Weights of a small transformer language model.
Architecture: LayerNorm before each block, learned positions, tied embeddings.
Training: a variant of Adam for these matrices, 809M tokens, 6512 steps.
Each number is 500 + 25 x the weight over its row's rms, rounded and kept within 0 to 999. Layers, rows and columns count from 0. Numbers have three digits each. The size before them is the row's rms in percent of the matrix's.

# up: layer 12 MLP up, 1280x256, rms 0.109, rows 1263-1279, columns 224-255
# down: layer 12 MLP down (transposed), 1280x256, rms 0.109, rows 1263-1279, columns 224-255
up1263 090:540552524522510539492478546510488485502558517456516514542455537450506520518512500494470495506482
down1263 085:485505516512485469512473502544489535460474491513520496493555506503558480509524530488524503512517
up1264 111:528485477457504534549493533546503483486523485491539535554479495510513515525483475487515516482502
down1264 118:462508483482533447533487526517471493474516540493515521482547506495540501523495521533543534477515
up1265 105:514491502473486506504502462536467467446539502480455545509473523475526495508491520541482469487463
down1265 108:531492514488486486436532474486499465493419515470488504487470459545492504484511485536493488497515
up1266 101:476519434507496490523454506516467483459535454484531515505476492486521519511493522508536524490498
down1266 097:502501520519546477456496485468520501505514538517513451526541524477512508460490509475482525549500
up1267 093:489472493532479527487460539532486483505542503509486497488486511512534466510494533516509524497516
down1267 085:512527523469516483537483506483505542522464464502494499524501469490504496523464465487514475495528
up1268 101:468487508511503504527448496483489475489508528480471498528523484475525496517526519482517545459491
down1268 098:514487511473459467511503529517540496521542477466498503482504462477496479538454488501529509534521
up1269 101:480486492466519507498490514479514485524522518486515483497471500531541497517516512485521530478501
down1269 095:491474447506489511504482490496479523521517484492494516488491522510527562517522533525524519489509
up1270 108:494511472479466490475496504448511503511511524478493491507516515489499500513486488451511484505471
down1270 101:520506500458529500492466502471509494538472509554477493506483503517541470528523515516465492535469
up1271 109:514546486459509491516491470464507480519470520512549501513485491519479511463448465510479496467505
down1271 115:456532485539529535517498473559495505528517483513498484512479525495554483486500475486459474502500
up1272 108:472499465503501491521483514511468463526490506502538512500447498531464544478495512457566526505528
down1272 112:507498500523482474556469483539526513501503505527562509536515503505493453497457489515461532549473
up1273 099:523526454490527517515521490483444468492502527443510510508539472499527534519489493476484460547528
down1273 095:499485485484505490424501498519522487454536486490539500492461487536463451510453504491477546493494
up1274 086:516503494531489514500510521521488503523539507511477530495516496527466505542430485490496528471509
down1274 078:521476547491526484498501476496505503469478486512487503543517456485529459466518507476486513498500
up1275 102:467470478507518523560485453503447462513491454497531531546494512451514526489499499472479481513473
down1275 102:514549526498481539479523532506518468484473564513470515500479508507471512449521501481501501487533
up1276 109:477516487500439525465513506515529493496502501479489477486524461460437497514510499497502548516477
down1276 110:495488527492496500494509478503493514497516467475487497491510533474501482512538498507453499503486
up1277 099:472515452503519479564517458457463481477491508499546502493476551494468513497520488449482499498517
down1277 098:535515559466476538470496494551467532507504502477499485475481507516524505470503536511501549513500
up1278 105:471485513462485519508497499501525481495490505522521495490501515464468514554470445455518486444467
down1278 102:497502455497467460497512491459530525499485515501500543512458512494523476491485499499458545513488
up1279 106:492506471481489540478492507507497462483494516539511514501496497485520457498473487461527528493477
down1279 111:484520502520519521483484539500479472486482552494489469464510482466477528493486515525467485523511